config.yaml
d_model: 256
d_mlp: 1024
activation: "swiglu"
rope_fraction: 1.0
qk_norm: true
init_std_qkv: 0.0337
init_std_down: 0.0169
grad_clip: 0.5
train_tokens: 521300000
Each number is 128 + 24 x the weight over its row's rms, rounded and kept within 0 to 255. Layers, rows and columns count from 0. Numbers have three digits each. The size before them is the row's rms in percent of the matrix's.

# layer 4 attention output (transposed), 192x256, rms 0.184, rows 9-31,41-63,73-95,104-127,136-159,168-191, columns 128-191
094:042114116124129136126127100135108169134126107113184122186108134128150114147140127135110148154128126139171140113134141133135114130135167149148144120140117180167114147107143136099135098114094114
089:112119093124171156108135146096144130149133156135145164149108182092085157118148161098122123098138129129107145112156109118131125126139146126127126107129171149162136105157166113173120168122125140
096:119143094097135123102180130119146121130130137118123150087149084109118168131095091123120127145081123140099091095145147132134177109139097101115092121105126101152136095192150106131144121154114168
100:116120136086135097162165085123134080107114159054129128090133141133115119147123086146131151129088118126091153103104111172152157126151134126122141168141116080119112074092140139093091111154164098
099:149131084141168096147107150155133135103141146132084135135127113119104153122113110142106170129111137161131128119141128146135105161112122105132138078125104143154170127124120120102109116139179157
099:109138171120134160078114135139103121127135128084125099156098153135167100121104090091109111128117147137138140140105136110152099110149128088126163115095150100140148119120119098167134134140106148
093:158113178162137156143126127130134136131138175147096146125110131124168123123105132140103113077167109120115101118107152135089127078129133113151096104132130112185144148156156158144130122146175114
094:112099105151128091166085156122148089087136139106142121100133118077118123134124119152153151129193154168136128134132090113169151124097115124140130127188093165130089141133133167148151148117109131
107:108177155113124154185095123139135122129147136147102105131146111166112156102110115115131140119105190185128111105147140185102125143126147215133137164115136117107126117102147130099150169090123122
099:094136138134124166168103132142126124117124093112144125147142163127108148142125185125130114156120122158132092132133095108161117109110094093131107086118102080138157109126124090146088135140196111
093:098128092132112045115154145109155155124194127119142132122164126152122095109144117131132108146088177135118148136138081124152135095144120131134116144123151133094125118129133136123110122128109142
099:076085174139097105106119123122120108123114150122096117113102102111121135143169112100111127116113133129127152112132096083126089112100102139156166107107157129160114132110161109162168096105101162
099:141160124097124141108081105108140123095134132149127073110125135143099148105113115125122114130080118106145156094153086084165109074151128130129135152151177148076126107108125133170123140135154147
093:145117101093115144117115109141132136167112120107139116120142101079141137123148129140154092126121126098130118114156114149138114130158108190128104137086120105147082200109163067084149145106104094
092:107162152136151106098110151132116103138090136119143106107175129105118097160114118152116118109147117139094076163125112128157145127131097115087126104150128143123101138149085075116104162136147095
104:125125138144170164120143147106103159145181164127126134150158119088088102115143126162123117145086128151133168158149147118168122141117191152123108154123134138114158131141110103111114143137160120
091:151106158094109101103129157099102157132155123149122072163120133142177180141102163129136139115122124104131059104165107121097129151123138123166144128123130116175145119188115133160116132122135165
097:165113111065164107150111117116125149130129130140145157122099103124119111101145101144165148113095156125150145113119121140157115162141131098117108155091116152150109189154122127177128107161141108
098:192154130133141080101099130143135147148119085131091102133122119105089140115094088135160100105125126104135131064139112133136141128133159118124097117133162133139105125111085123098128179134106111
097:112135090175119119184143131115143158157104093147170143098107097150098108134116145121129128205145138134120156136116142103122136120094111133162125142131182177119141108113138138097091140104152141
092:082119132134095161110122111117129145145130176092089126138138107152154159135142103126090119127124103163145129085155115140117124104134068152143124074085169084121151081170124133086152151172119130
104:084112122123133155117112161113114109169141189142158118151143101128146106105127139112182134085166133138150173155085173085138146100154133099152114110095144152128138129143172111146104100148127109
097:148174142133133140129151119164154124131113120158121122107108131084117134160086151144138114139136111167130110081138142137102102114139137074096130090130138127116140115159136139173099099117153163
098:130161162137166118136112108160134132132094100116125152132140138100149151120108125106091149145158183148150131113144147133136139125186132126127147143129110108151131144131133153142149119077152100
089:102127120174099074126126092137120207121082112100120109104124140169154147115107106130116123149115148114112154110119112156150147103084097160152092139118106147125123125150095106120155139146145143
103:120120144104128174079134134133117095122133133144144082107110109125145179124142148083154099132166125122123128123085141101178145129104124117150168105144124106118157146137089152134126093163109140
105:084147135096151109088150118144099156109104125161122159115148140139085142125115134115089132133111126138127097156142145126175137123113180097095107141138133129134146068101097109159096130106144111
095:131167130122127144142122117102185068108137125138141119134140127119149103136109112153154116112134126141166133117095091119114135112172121161124124116147108117120119106112128173140131194148152124
087:137082155143096116128085124111117107151111097127151098157094128119153151122120091125133123088171114110126089106170141124137155116124113091120113156107119147125170125147140113090122129130105153
089:117044121108135167059127145149095123136131104160167140124136116095126117112117135085108164136150145151137129103153147134180128104134154125090133137134094110090152093124097139086093143115108119
092:138148163101138134091128117086115112100153118097101126126106169120139135088123108073165120068140113147120114136187138145157148134147150124087157148162128130107134133154100126065108081157154164
093:127139157151102123136167150116145104115125092125157152143107108114130098129140162115124098164140139160109121117106150165121134179139115130109125120112142142099131148134132102144149139175145147
100:127125141110136141130139143141158131135168082137123111116159104091131124100131110105136131106155098112159123107154109125164101182140140117096082108145132118141153139138110130087146147151158153
103:142121102122123138141102096090117142107128121089093164088161106144121117079148156132113108130103141109081116143120145129146147098122115117115124115111119131123093121136129084130104134141139119
102:139136154118168078136149115152127187141142142116135149108125127133103121170115145122113116124090131145131104134113145115114112108129167144163124102182125108082095157161094131114101104113161105
089:152165136132128093117153116128134107146149130112115150124156112118128122139142146118098151145153131152129171146137119109148110137156156136104166100138126116133153136107137100099138163129143134
101:117116156147119118113119092106135160110143140119140111119152145138104176071126116098138138141140155178125128158137114134168120124146140132133142097149098182127126156129113157124168139114133093
093:135108129133164127108103146089099170159156130124132104108139126132140158097114115151104101106109102074112154108148147115094111142100171088144145130102087142130116112135104153141123143186172110
098:143094174127170139105140102088107117117120105146109074149100125121127111124151106140149113109157182134154142126095152151118110100142154097105096110168121112132131118138089166133127124175137153
101:172143115172122109114090133132151149123123112175156155134163144125136137162090125128111071124172114091116106166101149122167126170129152134141175144123142109156075113147076115134096135135095113
102:151117127162133123139099126114159153138081128134138107116129189141125128132150116079126125148120119118140132141132100102107113110119146124159095103115096129126107151121124130131120105156105134
099:087109089105124145124097139092134115112093146155116148148156133131130105147149122158123133131116095076097168112154136162156129116196109150078146104143129122132126121129183170120128097134120125
097:102159107120093133157161145151124147113101138118105111047161126129174152113137090140114171130167098109080144158151101145121124158065084130132081084095097133117120136106121127135157111150101114
111:106130175110112092104079134113152121143106106106070098176128139143101157108141106148106136153127137091132132123146098138115116153077140160150127115128122136109096131126145108101143125114136143
097:174149139128166174124136110125126147150113137129132126098114140112140107150164164102134127129142174118121155150105148152089136085139065147127138139089117148119122162149124137155126133165104083
105:149150151131160128120128077106146146118173149129107149119164130111165177122131129105116125131146134108087113117164127126115119157167130160156101159185103118099116142129125181140135158129122131
103:117135124115129141146114127082164120094157120117150107166154149124154104134122135118111147141106124121116112168156139123104137103105149110152111109097103106084104129144097140126098086114147094
108:167121131112144133143137128172095141156137151110134116139124076124139103134097117123121145143119147159105128141088127085100154168145168146131156144137055131089153118118120144107135129133090124
093:122084142181133122115131117119112092118153093135117128198108113132124142147087122165110168138153131128109153160147098133130127165167156124156153126106114079102089137100083126120102123101141130
092:102105118144120130155127162116140118161131123099137142111161109114100127148152135158136101183143139129145117101131108155131105165123110117136104162094108108102153150178134130141133128122123168
109:160123117116136146093132146103108131122127123113129114117083137104095116131143123132201138154148130133143118148106128130142058109072138107127161135115132150085156148129153092107069192119115121
089:113136118113089105122171114129147152115099126111128111129155136122145152131135144148121191137118112152119098169155108170146130119113139105131133086142111159150130110180145118136177104125154098
102:141139137144142143127123110132103128137090070093127084151143103129141121141115119115099139099174107143142154132136152116146072141162142129095146121129138127102105173143163119132145140101116147
104:141130105133114165131105104117142125125131139143141133132127103117130139097125177084112096136103140125155069089155148095137127146087135125164174140130111109145168157156159098105127090119158103
092:164128145166151112099142116117148110119146122123145147135102139121132127119147127154138141150127163142123110131111134095128111149093107103135127196154125122142137130151098124180165147141137153
106:144155120123147108053092138103152094119149147126165129141130116125118102122114128126104144159123167134116112120138165129149143113115164113121151101152128181134073124095105152115133126095102117
093:133118165160144097092174161157143137113135111119136128129129136148165125186140102143127120085130135148148140101116111191126104085088105159108126166113135135154148137148134167118098137149119138
103:124166118130122127133129112100126085145082128117138135130094145106104159139127147104124107134171132110165146146112109158143130151151116135109087093147134135148149141134090130092171122131085153
096:098123110136150151127151113133132117129119111094114108119071088130124075072154113143176145102113137105152115123110100138139085085126142088107125118118118109160112153145098156146110114134150094
099:149133127174115133090154124105121151121100122144100141094131107115104098097099143154108122157118086138132131135146118159093159109112113090132122115122116128146129153116100107155138152122129179
104:132067120149154097136125114126148093117116097111151135134129112125136112137096141099139155146147185086156113112146086106127090101094083093148132150159138130159170151117089153139122123132124141
097:083133093083119137180119147154147132153153127110136128159121168116135134134066116104101070149109116119157088102140141124129143144102103164123110123078145133168142102159118133129166144122125129
096:168100107116121110142150101119140160122142132083161148142090160112117145131097141104140115107130103109113158098124083175117085097190152099106116164101117132100131129147160115132137105097148106
099:149120109090139165153121132147136159098133141117152165099133121112119128174144142172109138122142149131146103107109128151166109123092151164084147118155120104106124121098120115102136164128109124
099:155170161143122119146145136153121186135146165155107161111101118095176151165127107104100176153155116131110124153109128093122113105121118126117165128125157144159150101099097119128134095115135079
099:150119133114110130102132136138131136115109135093155158160120133119124171107110131120148100113125130134166090142125155139166114117112150134117129080126128136133133117093119090179128121113119137
092:169146085139144165129147154122150110065142123161134150139126136091114106162114119124121102114117111111180124142095107107083134139112142131149168142127104159126107134125140135125101093142145097
101:150092110163141089142118114132160146142143131099162130103104139150145097085135122129108132120152078148106145109138104166124137113111159121106116157129098104105136139111106104104129120077142145
095:098148117133097123127123162117126062128159136136146153140149160119142179144130113121106158120137138114130136110120165098147114136092145111154163099123150168138134125153117085143109169139084117
100:117098123120110146153120154092180174120165109126140130152147109115122163083118115111158114136153136137137157141145156119116126119160135118142085132135107108100147123140114108131072139145097145
095:161136114118185124122132114107133088132138141169106147108080129166113132117103113154153142110165143132126146137149161088151120120124135127106152170120130087125080161138172117152163147143116126
093:132138109130127118166113135091129143137105131122142089129129124123167120116174132154054162153153104087105114148135136142096141131146160109105128099106160182121136104132156145173088122094125129
101:095119108099129105162122127142132150148111174143143078153145164166142135084144079111100114176171148157111148118117124141143125160134152128117118138125141114141134116108102121171097157157163152
097:126097133149141110130107121113144155152105101163123119119145124125151122106121150132147116090140112115105121142141166103080118093124106166139111121140150129161172151094119135118129136156161170
096:088130136147153150119145138109127122103135088141183108107152141100137136118142221099180149085117120095137139145153107126139179134083078149108101166098116153105106139125129124133133130132143100
091:166122132165119097153106091148106145135107138132126088106143136101115178122123160168120139144139105143140116086160150130108117142157136148094089137139136121151129132147128146117149119098137107
097:149141137110164133120133114103146131135148065125137147158163097099127097159132132164145160166104102126135132148114118056092112167123099152099120136150145138095114148154122141116156110141114133
078:105116113139152147097118130146147117156105106114101142126110145089153141136152159161114122127101169072106145111129101150150137168111179122143125112146104101134181155129108122160138161160118080
100:114118113093105082115139109117139147121124144142140180128113134133102115174140102150104118108143121139100110110105105082153107137173112128091082122141134137190120138152113150099115132126098123
091:130116129125083114099090146124109123106140081139164130121133105080152117122113153133204102085129163148154125136117115123178087144159175129156144139108095094092129142133143100160141098162087112
093:099116141149157160118115118141090128137148103075127119126171101104109103131156111118183151125116099131110156132137154107158163104155079125099114169124104163093144130121115084137129103093125090
090:152119110095115155142127106146169130132088135121186136142145164143089139124115134159163146126139136142133121143152133122139134119154098075173146127132149136133095138133103158116143096128155110
094:177153175128097137069139129134136144153142159130114167134125105133146147153132124156163111119113141161153126154129171131118146149093166160153128109111101131087111137131143163145140144110102145
092:165095095185141124128128139099128109151110137112089102129139143133107104160086154121140153142127130075140134125146077124084088105138137134092131112144185108133141159105157137133125133153152136
104:124092118142111170143130142116158071110088086104104162130138128125162153086134148161099111144124080119135157137125103135140160154142111143122144105095164150108106102150136161185117113135119149
090:160127084125140132132075146141141112111123145069129154131171142127119146167122164128055151113149097135162119166148104088096105169143162135137159149114127099138154115107094124142114102165127093
092:106157095138150117125133113131132060100089128098102122106106090149119100137139091152072156144115126138130135126127143133097114122122120159127091155116156093108128143142167154156122092101161118
094:094113145133142121129131152163126119114105106116124079105135155118123140133128157081136105077105114169105090143210121127172099140139128088147125123151117153123157112176098102132105122122113157
086:109095168135098105118115087181121146128105129137137152137138156140130077073138134135171124125160168143094149136156132118113113155159150129128158193137181121159177102159143127142141097150166166
091:136088121121091136116113128123132141134118179068130118110158131129127123153140139126106133117113084127103123168139104123144124164136148151123134138121128129119150095088087127129144137102160104
107:085104098111148100124170144129181071149126161144147109145137090135134162151113125120135166111130135107134111121141128143147134167116119123157143117142148109166129150115157154146162139134138143
096:121138126123084169135131159105140105175154135151109151115116140098092154127128140158155116140115131122190095139194123144117155163109144103087145125135095149135115161115129105128163189156099121
100:099108114107084128134140103118108109125064127081144121162120115167139158089138129139150137112150090109127131117126117193146136117172149187160154139097118132155116091097121134134172136171153147
105:164117119141128136142108107147167102096143144129128134084133191110170114148141114107151166108123133162117111151130101115113101119133149099088088132131147159069114129139160166086126124150164106
100:083134157131120122107116155182127122126152102126095126106129107153127100158142127164116073135124125150127088125100045164143108138131125171127115131099162146148153128126094143197105171111098165
099:134157137148118143100104134128110085126117110141159151114143169116142158128135135101131157131116149162097152140159132118113105126108149115150144129091102128117107104081136137136095140097145118
093:154181140143096118101107123121120125142135136137113147101132094111126106135128125139162119113093140115105151138150171113141130125129132143105140145095137160131133153190133120127129115144100086
095:167143117171131104075130139150117181119172122109109105089112158141116115140122164161154135135154099111125120100175089110109134175089125156133160088101148147157135136138152127096151122140133119
102:147105113105156144132125110103127136166105103123132113155147135114117108120181177128113133108152107093111118107136083127090170109131114118086117123108124139132133075136138195143143107108091114
100:113175140163116097131086118093139128119162125133115165097161149120105083115135161101146153114133148105134142134106134092082145131118147163160096120087120138099161147053125125132130130150137146
098:160161087077139138127174141158118112137124131129138136055115148139140159145145133129128096158156132135127100127114123149156131194115137106111134133076131139134181086140127137172156153115092127
091:116150131112121147166146109127109080112171165147152178151131127068071165166134175086117106107135153124100138123102128161119133134160140116187096148122119140154101132120132089163143138116131176
097:100073123120149143116116127125116160163153120121171105133120104136093160132101131123167133119120127097109128150110102137144121141104132127133113102110142111074144140145123200151096096075113115
101:104132110105132150130162093139108123130115143129142159099141135168144104152090085089130120146115126114102131140123125125109144134151155132139126146074131193118137081120148106120118158168120094
091:149115109129104132128132118153094139150100101119162091148123142115108155146084094087131151162127143125158093119116088120115108153113145114147122109114149069150141116122123114129113147169077146
099:122147156124108131156087124168122129131180112117162126201165195160138097065151140129102159139134102120110115121156136158134152146147156103132121118110126117141104130118132125141091125129132147
096:116128115143105123139087162149123177126112138112134147178135151114106156128097119117099126139105118145085140081114192099106129114095134157092087159141137098167149157153097114129102140118157111
098:099151067107123139129113121157147062076162161183113141141113145154126126131124110128115123096133157142101097113127146166087127131137108163146125116155112129072164114152136148093130151134165102
101:113101100133114147132174115141135134149142129145105138116110153143137147165118144147157102150156117120108113120148120125120142117140151157092162140136152130105142106134157102122168103123093126
105:121085114112127158115117180156169111114066180133160103086148098142145136129129171136160123168136112157092108080122108131146137130151084105179152108134155100104149131106087111147140122148092105
099:132156103096145169166172118127204112144139135124121168104136112106150146190181148112104077165131139144091130143119118136117125185129120169113111158101165088123138098121158106114147177127175120
121:129151128131118124133114133135135104135124143131134112081165134150160168107087147119148126094124112118163156139125140120097101106172173211171116160099123104093146133128167138154092144137129128
101:132143085114153126076131107093135112150098051115130127110111154145140142134145140132114156107140156096097124133161133123107098151105135141157152132156110101118138193119147113139105137127092128
089:126080170148129097145120117052115159109150119152119130145102148081135117115169120103152139086112157124145148141164138117104133139133094081134135127120095099148106131149116110102115129120172130
101:173173144169163145166140122129095127124180135130126160146119153137125110102109134142136153100153143159158119140133170120144103114158153110116089120144141133139137144116164118112113110144146115
097:133127149130163132113134126156127136121113100103076161145114138143067093129129184116104110129130143132086098086097137168089146113121127111131156154148088079078095126158117137111130147097126103
090:127092098129126125126121128113125157156182147164118147116133110131117077145125128071117107130122145151139094100103168116143170104169091123145069131149100143164163127155121122098161102124148108
108:124156137131140135136138134122102117125144166137132079139153138125140115134175110107137114139107132214105110144144192154141118148127136122144109165141128105159159167174098150126120110143122138
112:184135169133122150198130142134149074145155144107130136144120124135164114098101150138125104101147092085146115186139122115142147138144132119098150145116136136138103118141138106125139175141089140
110:153111155099175117159108170159121136132109119148164111105118082132125161135131134121102138134141145109134100135126169149102133133148107124137112124150139152098130172115144110107149137141134140
116:175148149118123173128092138131162130126163135116090085120125114175122115134133150131101157134139123117119106089165170099118149113149116177125080152097110174091130152141126079141182134139133112
113:133103123073075176056103135158114152102128103134134117162108164165123086133111123068116073179119132144103125113137118108123139092149148124124105099127134119117117148124072112124153102139130128
110:124153128149112085169147101139117088092122081172099139110123111146101082132116115078116125126087067092113140148125133160148152125139096152145086148100110091124132129146131114146145088128122094
118:113094102191167143114140147111155126120115129150109145114156054160134112146127126125137111150122177134122126146135120131105143126142086134128086166145131125145132120116130135074187080138143111
115:135136138136145112105106097119078127157114092143116112120155119134127130109144126092127081147134089119136084121107110135110171122119107114141160117107106130104100142118100135144144092133084122
126:151130114130105133115160144180114141123109127122131139156161111142118162153171168148155120115150123109092108128107170114099162123158120114131131113119121119097160108113127131144157098152111117
107:157142093119132135134186124118158126132106174166140109161100138149152057140098168111136121126101135082100166129159116094142133074131123087143114116130132116115156148142134125105110166180150136
116:133109088156148112103134132106137170160119127092118141124103123089151157154169116103145112139129128124159149117147112116147132083135076080125105155142129135132144145133119127129150132137096149
113:156170143116151102103110096135157148132153163111104119119160129140117158115093109097100164132138131120103124191149143131133128134114136138140132103180133121118109153135168131076154156148132182
098:161124096122134141118122169116083161136133107140092149086138143130135127124175154131124138080166152148130129129101171129127133169144139117121137147129118156108143120159146086119126169154096131
118:145116089119145112171151166154134115157142155118105130122119132097143127130102187141193130108150091128103088091167179117099121117116103136144123103117147146136142114155129126090130087133120107
108:143127178107154103167097123170156129158092105106155174138102093126113141153113077138130114157159119116077121117117115129122121102090159090166148112130144126143128136096140138103132127129149106
110:115127115098108108096150112123131126073138117136165168105092118127128175076134093138089153181115106134143084106164178132059144141126118155138147121124151110132159126123128131114160095146123134
115:131103131134094108148147119094092116084108097107103125145102114163114151070106132133146171091141128139113153160082122147108167114106143129117117145156103123167104138180121111141122129141120092
105:134142106131128102099110142127084122145127148129123144108175112139075091109122096086119159139134128135119159123118089169145131123150126133106112123174131172141127094087143127103101131119152158
111:073105124123091154106164135150114108155127176132108106116119122110093119127104149157105077160126093164131176142123096171160183131099105143153125140118151109153125105128096111088128112105098148
114:144112112126118137117137113142180130129183105079158132096107114138146118101138133112126098122099155152159129133111119135139140113152116110098133149119093106160138147148149170117084101092109087
119:138136098140157139070160102108160111153134161083145091134110106149122145115133090100112155117150177068126109082106090165113131138145156151095165130118100115138137154152138184135124139105103130
109:132158155143144106099073125106109108125149138088166130113110131135144122116104138154113132127145106109142080109147130097122154162133195156109129143144105114150113100133169134130120125090132123
108:158137165109117130106094117118149144099113107104124141098144153126124130129129146156134110110132171140144131085132097144130086141163147111132125160139152104135133120132130097108115123150157142
109:104141118121100140119096121135141126132141158172111119140124144100102094155114120160132177127097113098122139179097139137151118148086150124124154168123162131162140113090149177135107121113144130
# layer 4 attention value, 32x256, rms 0.159, rows 9-31, columns 128-191
100:107087091086131112109103150130123134126081119116145135101107159141146140154085133132093135161141111113110138110091118182126122129091098142119132100114130075146173143102101105093139096165123109
100:115113161117111139113130102145120149140119096101109155148128117125156093127140195130164124093138119117159097150087134121088135133138163135145153133136178072131098142081107166093099109116114115
102:122077111134106127156134082105135166132150103092114200128172126116136121122110123127103121137133136101153115152094145174121103099164114126124136117153135127111161085128154129132134106104144129
103:143133167099112136113141129126149162117151113129111140118100136166136133155081141098134166099112148102144153133104170110119186143139100162128125056114160137109121075145166130125147141137090116
102:148104111163109127125103168115081164172093134139155140122104158135151155135082126149139126163141140139168074124143118173133129116115112144140107111146125118119112126134075114168159129113116141
099:150154114145135176119098130163098163164182137140134146101120095149128115089132121156117164095138134093110100102165103142057126143115130141185134157146132130120092115173131173131094122138117121
101:083144132108115123170174153137151110130175139176123142105158126163142111095141136120148140139054128111118146152114154089144127159102133166127105142098135123152146083101091121158136143090155124
100:068142112121125141120141137137150113166131147137127128102165097162127114118095115132124128158102091141103118143145130162142088114157133115141077087096162121120145170085139124181160131133147130
098:133125107143079095134117127136077118146175114137137096100159121150060098098139156123100165133164109099156126079158134116131157119149142102124123133133138102126076154132150173156155107096120163
104:105150129110150090149156138162111140144134143170089106072107097121101108139135146114085126140159126112103156127110122088086143151130100166114140167150137140123153117118123132144149160132094087
098:140142124141131136130091127154118135109128123130125144130134124128122181138115110145128070116172085143132137139102097115103113125122095129136086187129141121100112110136070136109125124080168098
095:120089150092149157152122132126147112135114108146127157117136124083134145100141097148142139108116101109154122129141131143177165171075158083158134150121136140137153105136123109131126136132129136
101:126078126088100117111148119171138119126126140153128098142088138137138134165112159144124116126113136123155124122130103142114149179135124102140098092181115115125148120147141142130147104137170113
099:097113146134148077098090137097126105127106151139147139124146117084160109129127126104131134122124109164126178109131114096114155118123122109131129115103162144118137143129073156172109110129136098
104:121108113128092124181127097117105152116168110146138163103136129132136124082141109145124115148105084136119128135109166143113105135140109159108082092166108164103113123104106115113112128084120148
101:093115126110169123129118112112152139162120118070098127127172117101184184130143118139162121130126109110133103115144141118136158137125117114141106121115130136125152129135179151099132131123167139
096:162150120171090137136104157178090119072118136108157150160140135135139135132161108164153136159091142139128108131141129134150143164162125090129087113189165169096123127111085148125147075148109150
102:143144080115129125107163176167117082122180117090122172143143132114093086158118160158124131147127130130107124173077126144103154139124147181126166134153118106151092134145131141147154098116148149
097:104122136124102158135120145083109092151103125100112114089117100144162144100134158113165069140133145152130091167124140088158120117130162130112140142139101165115116182112141143133112072153113136
099:083113162105148152118118074140131117132096109075069119098145160156098137141066115133122122122116099137111084156136108084124128119175116134088157148178131088106122107145114146113157150119102085
102:134109086115153149117169140099154133132112075118107100136145158160089126123136146089074120164099140158113111091120137079157103155093151140167131129133126149135117157158088137115146108145152103
100:115100096128094099126126107137094158150140110141127136155132156101112154175095119114128113163097141093099141123145120109167153118127158126113135111124123163163131148125153156141125128162161117
095:089072109104106158168132099170098121111086112146130102134136139127155085127124126135139158103101093113159157099117090080154094106132097129101073157139140131106097146105153121156104117112100178
# layer 4 MLP gate, 1024x256, rms 0.166, rows 0-16, columns 128-191
098:142132094102157136121157144111115133157145105138157075066148098146111146129144132126109133165130145095113129156132109129141142152163122171132112135134123144113085136064186164135137108131149126
104:131152111122142102118146143124109126147147104128129106081129113141158158122069112176099101092104114125097114099089148114134107133131138120113109084175143157143094134112161147119139162140113129
100:162138133156127131146112140152132080158112146068121136158150083111153134119153123130140086156133124112123148159136132126130131135081139158119123126123116117122100134131120152134102076114150072
102:119113132136091132106134157094154094129120142143129130123114118121117142123137190118115153129106078114161120162135130110091138125155138144121100123120170110163124118103132144132110091140111107
098:153145138144127134117102163121187130128159158167104140123118146123092154137136135119121124120132165094128115172133131122153134142120115124095152117118113128074100169139144140183124140112160141
099:181147088142143183177115153142114079163108156120105120137127129136119135122147136129089159149137138165140128126137148101118124116160159117129099119138122119108151140141120141084158122110114141
100:184105111087121150178170126100118135160118134114117114191131125171121118108112127132126131116162103102114116133106127143149157133132161139099136098121147136120118134117134158169129126128135111
100:097158149138133155157125165142126075088123135163122144124080133192145134126135121117160141137146112108106094088168136142164101140141140131127130124112128130129161145137107062134142157105131150
097:096084168139137148144109122146124119080115135107113124123133081144141103142135106079136129140081107137139107129110131148177119155115116122123116125149164146111134137102139137130155077102174117
097:132116146135131147141167137128140158114125132148156129159142097137126120124151175155146132136164119112108138131144105127102107140090126155138142155142105114127114118133129123126135147169117125
102:145108140143088125091127126149117150122176080124117135129162135098113117147135092182155139138167138141147139146123176095153123112102148097105105138120102172127112127144123128086113167132100075
101:087148172129135094176148125140117170128080122142140132108122129087123124120108127120150114091146142109124124127058127105121136156139159122133135129139108130158090147148111096136153133136135134
094:124105120093116134165060141135139080118134170138110142146158111123156137155130151170113116132119095118161118141099110110096118182106106123147094125123093155138091105119120161079129132137131066
097:169100103105137120107133097130145130135134118148090141141104125127105100117097156122104143146147141126122163157138157100125160068160147163096133164117130102104097142117134147138153147131123071
096:142129113127117106138148143142119139101101118135143152128121109122099139112159119114171107105101147129112118117156120169151112078101101162106121132160103099103115148145116146099126107107112084
098:097160141166160123123196167151155184132128144141132137125146133115154112161110158112165109087150136149155108127141164137119143117100107094101154099119082113133091101109124142164139125130166111
103:101111131143127161134129090121130124126127129104079155117151075129097135113148089132092144112082128120080158154136109143133151129109120183121132150133110119150094180107136127133118117121141132
# layer 4 MLP up, 1024x256, rms 0.171, rows 0-16, columns 128-191
094:088131124146138102173157162139084134135183165156145094112125113181072112106135182126142104130133136144198109100155116065141143120125151088139137113138136133147159102148144139124116149121082112
106:132126149097129130093102081169094133164093125137133133102102064119114126116149144155123124110155108149151156102093106140095128147103131157118073132119102137106090141130122179158137092155099162
098:116102134155134142111135151091125069138112143116126126144123136141142136156119135146140117131116171129095128122143094120098134129075127140137119100126126140123124089126118146158114185169130110
100:101129162157107110113110131132120141151128147127093108103113142138153138092112148147128147110152115085113104092103172123111132117165168088145122113143130142164134145141129173158107112131121129
107:166182100159113134139097126106133079109130132126137131145191106143141112141098135099098103150070068124121113124100110171148117073137118156128161130134109125137094098143108079143082148107110126
101:073105097126111124078127112136104101147081181180109138163087115141136155158139115068102132147119109151121137095117161160126112150181131134137136134109161178139140139178115088153126114131094138
101:102174119083122116140117191133105137118120086147140125118118121091108145110108135147141150142143136099162192096147142089130118102130111155122127107143130121104166079137143133095083142109114125
093:101137121156129118089092101147120128119075120126091043112125121125156094113139119149090115130102149117158151134143181131115143133095065137137101091087103111120096143117116159126129128156130135
100:142133115161169125098136131125137123119130102110162092108104118141113122094113144149182093071119119111131139170089092107123155146144120092105160102149119137150163118113107091147116088105087123
106:132108121078161092154135154135164121138082125140103113105082161115152083148155090108122115131089131089149135127112126096180141147175144119119089134132103145151112140112130136131149078132127103
107:154141148162112121117143097157091135143116148114121125087136131137129098116129098175149136153142120118092128140106134119119103103165095147129144148117136157128138162167138159185152132092070098
096:177146172119115121124088085133173140153134117117146125136146136183130089142087092127109093144098165115112102150144126121136126129102128128147181156132125122161122141118097146141122142140116103
098:141125087150116138060142104129207145117142100156127199129097128131134126116132126090128160099164121087110098148153111148153130127135103152133118167134170125146140129084148095111140116129139119
102:112125128127096113104101162194115148138070137091138145135128109137138115113146123097120115123120121087131111152156147189075136177129121119124177143137119113129117171142155120164130124135082127
097:160141135184157075140117113146107108145145105143132158096145148128151164132110105115131118116130105136082124121152091180092120178137184109099093103102149143182105097125146102121085154127110067
101:165098175132125116121091114156127127169122137094141140117102172124128128156173086101086129135117111154141130149182109169108075137176169141118117147090169100116120107132140133144100104128128130
097:105194077126136100126110167138136150121157150157166119099134145157104157108103125110086143121138101128144176148134157102115120153109125089110130112112132139152140119151153110140118107146131147
# layer 4 MLP down (transposed), 1024x256, rms 0.115, rows 0-15, columns 128-191
096:099110146143136115134093153140137134088063113125099152145089161096164094151150075107101148129141127151103120124139184128128173141095100119105097133122105143118111136121130128128106123127129158
103:127134108153125141178134128109127114102151167129127126132156116123108107120157107114151081131147095096140144104153174094120130146156120125156159162136106083108161118141151124103115073142126098
100:131132150123151142117158103146137139169171144145120118133102114128136190123149136109144145133136085108109139131115145152130141077140147127144148137183144149172156169115125134113156124135140149
096:165142106107121144155096174145134145154128153108130187114100112137121089120110158089114109155115141140136124115156130125124123137128120135117128135128120080146113104152162126129152141122140130
106:144139125144135108123114096143108119110117097137148143122160104136146131139108152122110100119164095148127142116166124132120097120092189167136111176172095153144176182139129133154092133120099112
101:134109156159121104121108141109132078142155083092135126132133143114106106133100116136131094150159104139106169110139097171110118132133126121137139125125094114182145134160142121133121082164131157
100:091156098133124142125166167149141108148160112133116139083151153158097173132101104088143124083129078132151066163132086122122062133104137110150109137151148135147162116129123098122125137149132152
100:147133118117153108120106104137134126142171113120114121153103137100162112106138129121161153136157113127116112134099140153119126110161157152181116138176106117114138150149145117119114096135107145
103:144122128144121136102092114165097127073125185151127096080111125126117098120123130129129107096119110171151119154117115144168114114103159092083097152142169118137128126118123123123123155104134125
102:129108144148186128114123157128118144135106150123139143133151119118120069134161129155117142115109109098090089114137066077130090134160119136147128158125101122126142138140160125145149088183116135
105:145198133131068116126107120139109105178143169132169150139106138117155096173142128119131145140123133120121177101131101105141127124149091107145147097111052135146151149156152141139125103076149126
096:156162141126117158129156140127147158116114100092140107173121157137110141089064120120153122123162097118106154098104123123097121141128110110089098147190075134148101137078126133127122110107151166
094:126166117108120110127128142125107112079130118137101153127111116154119153149125109124147154167082152109167154133131104124059170137140127152169112096150110134149104103114126116131144063089161136
100:147101142087158124116142132160093138143145160180126088148108145132130105129130113121154134118140143105126116131105135087129169145143105151116160111115122078174109123137128182127097159084105118
100:119100128114126117123145172130161151134153130149115128131131086118129155125137118097129104162115126170091126142151137120152170169116131158138132119161121125109164103128115118112092155100119159
095:145150120171143080130161143111121140104142111163095125192151142119142139164122132149147168122158126122183123104135133138118148130089168118102143107134084142147106141105075115142175117149139177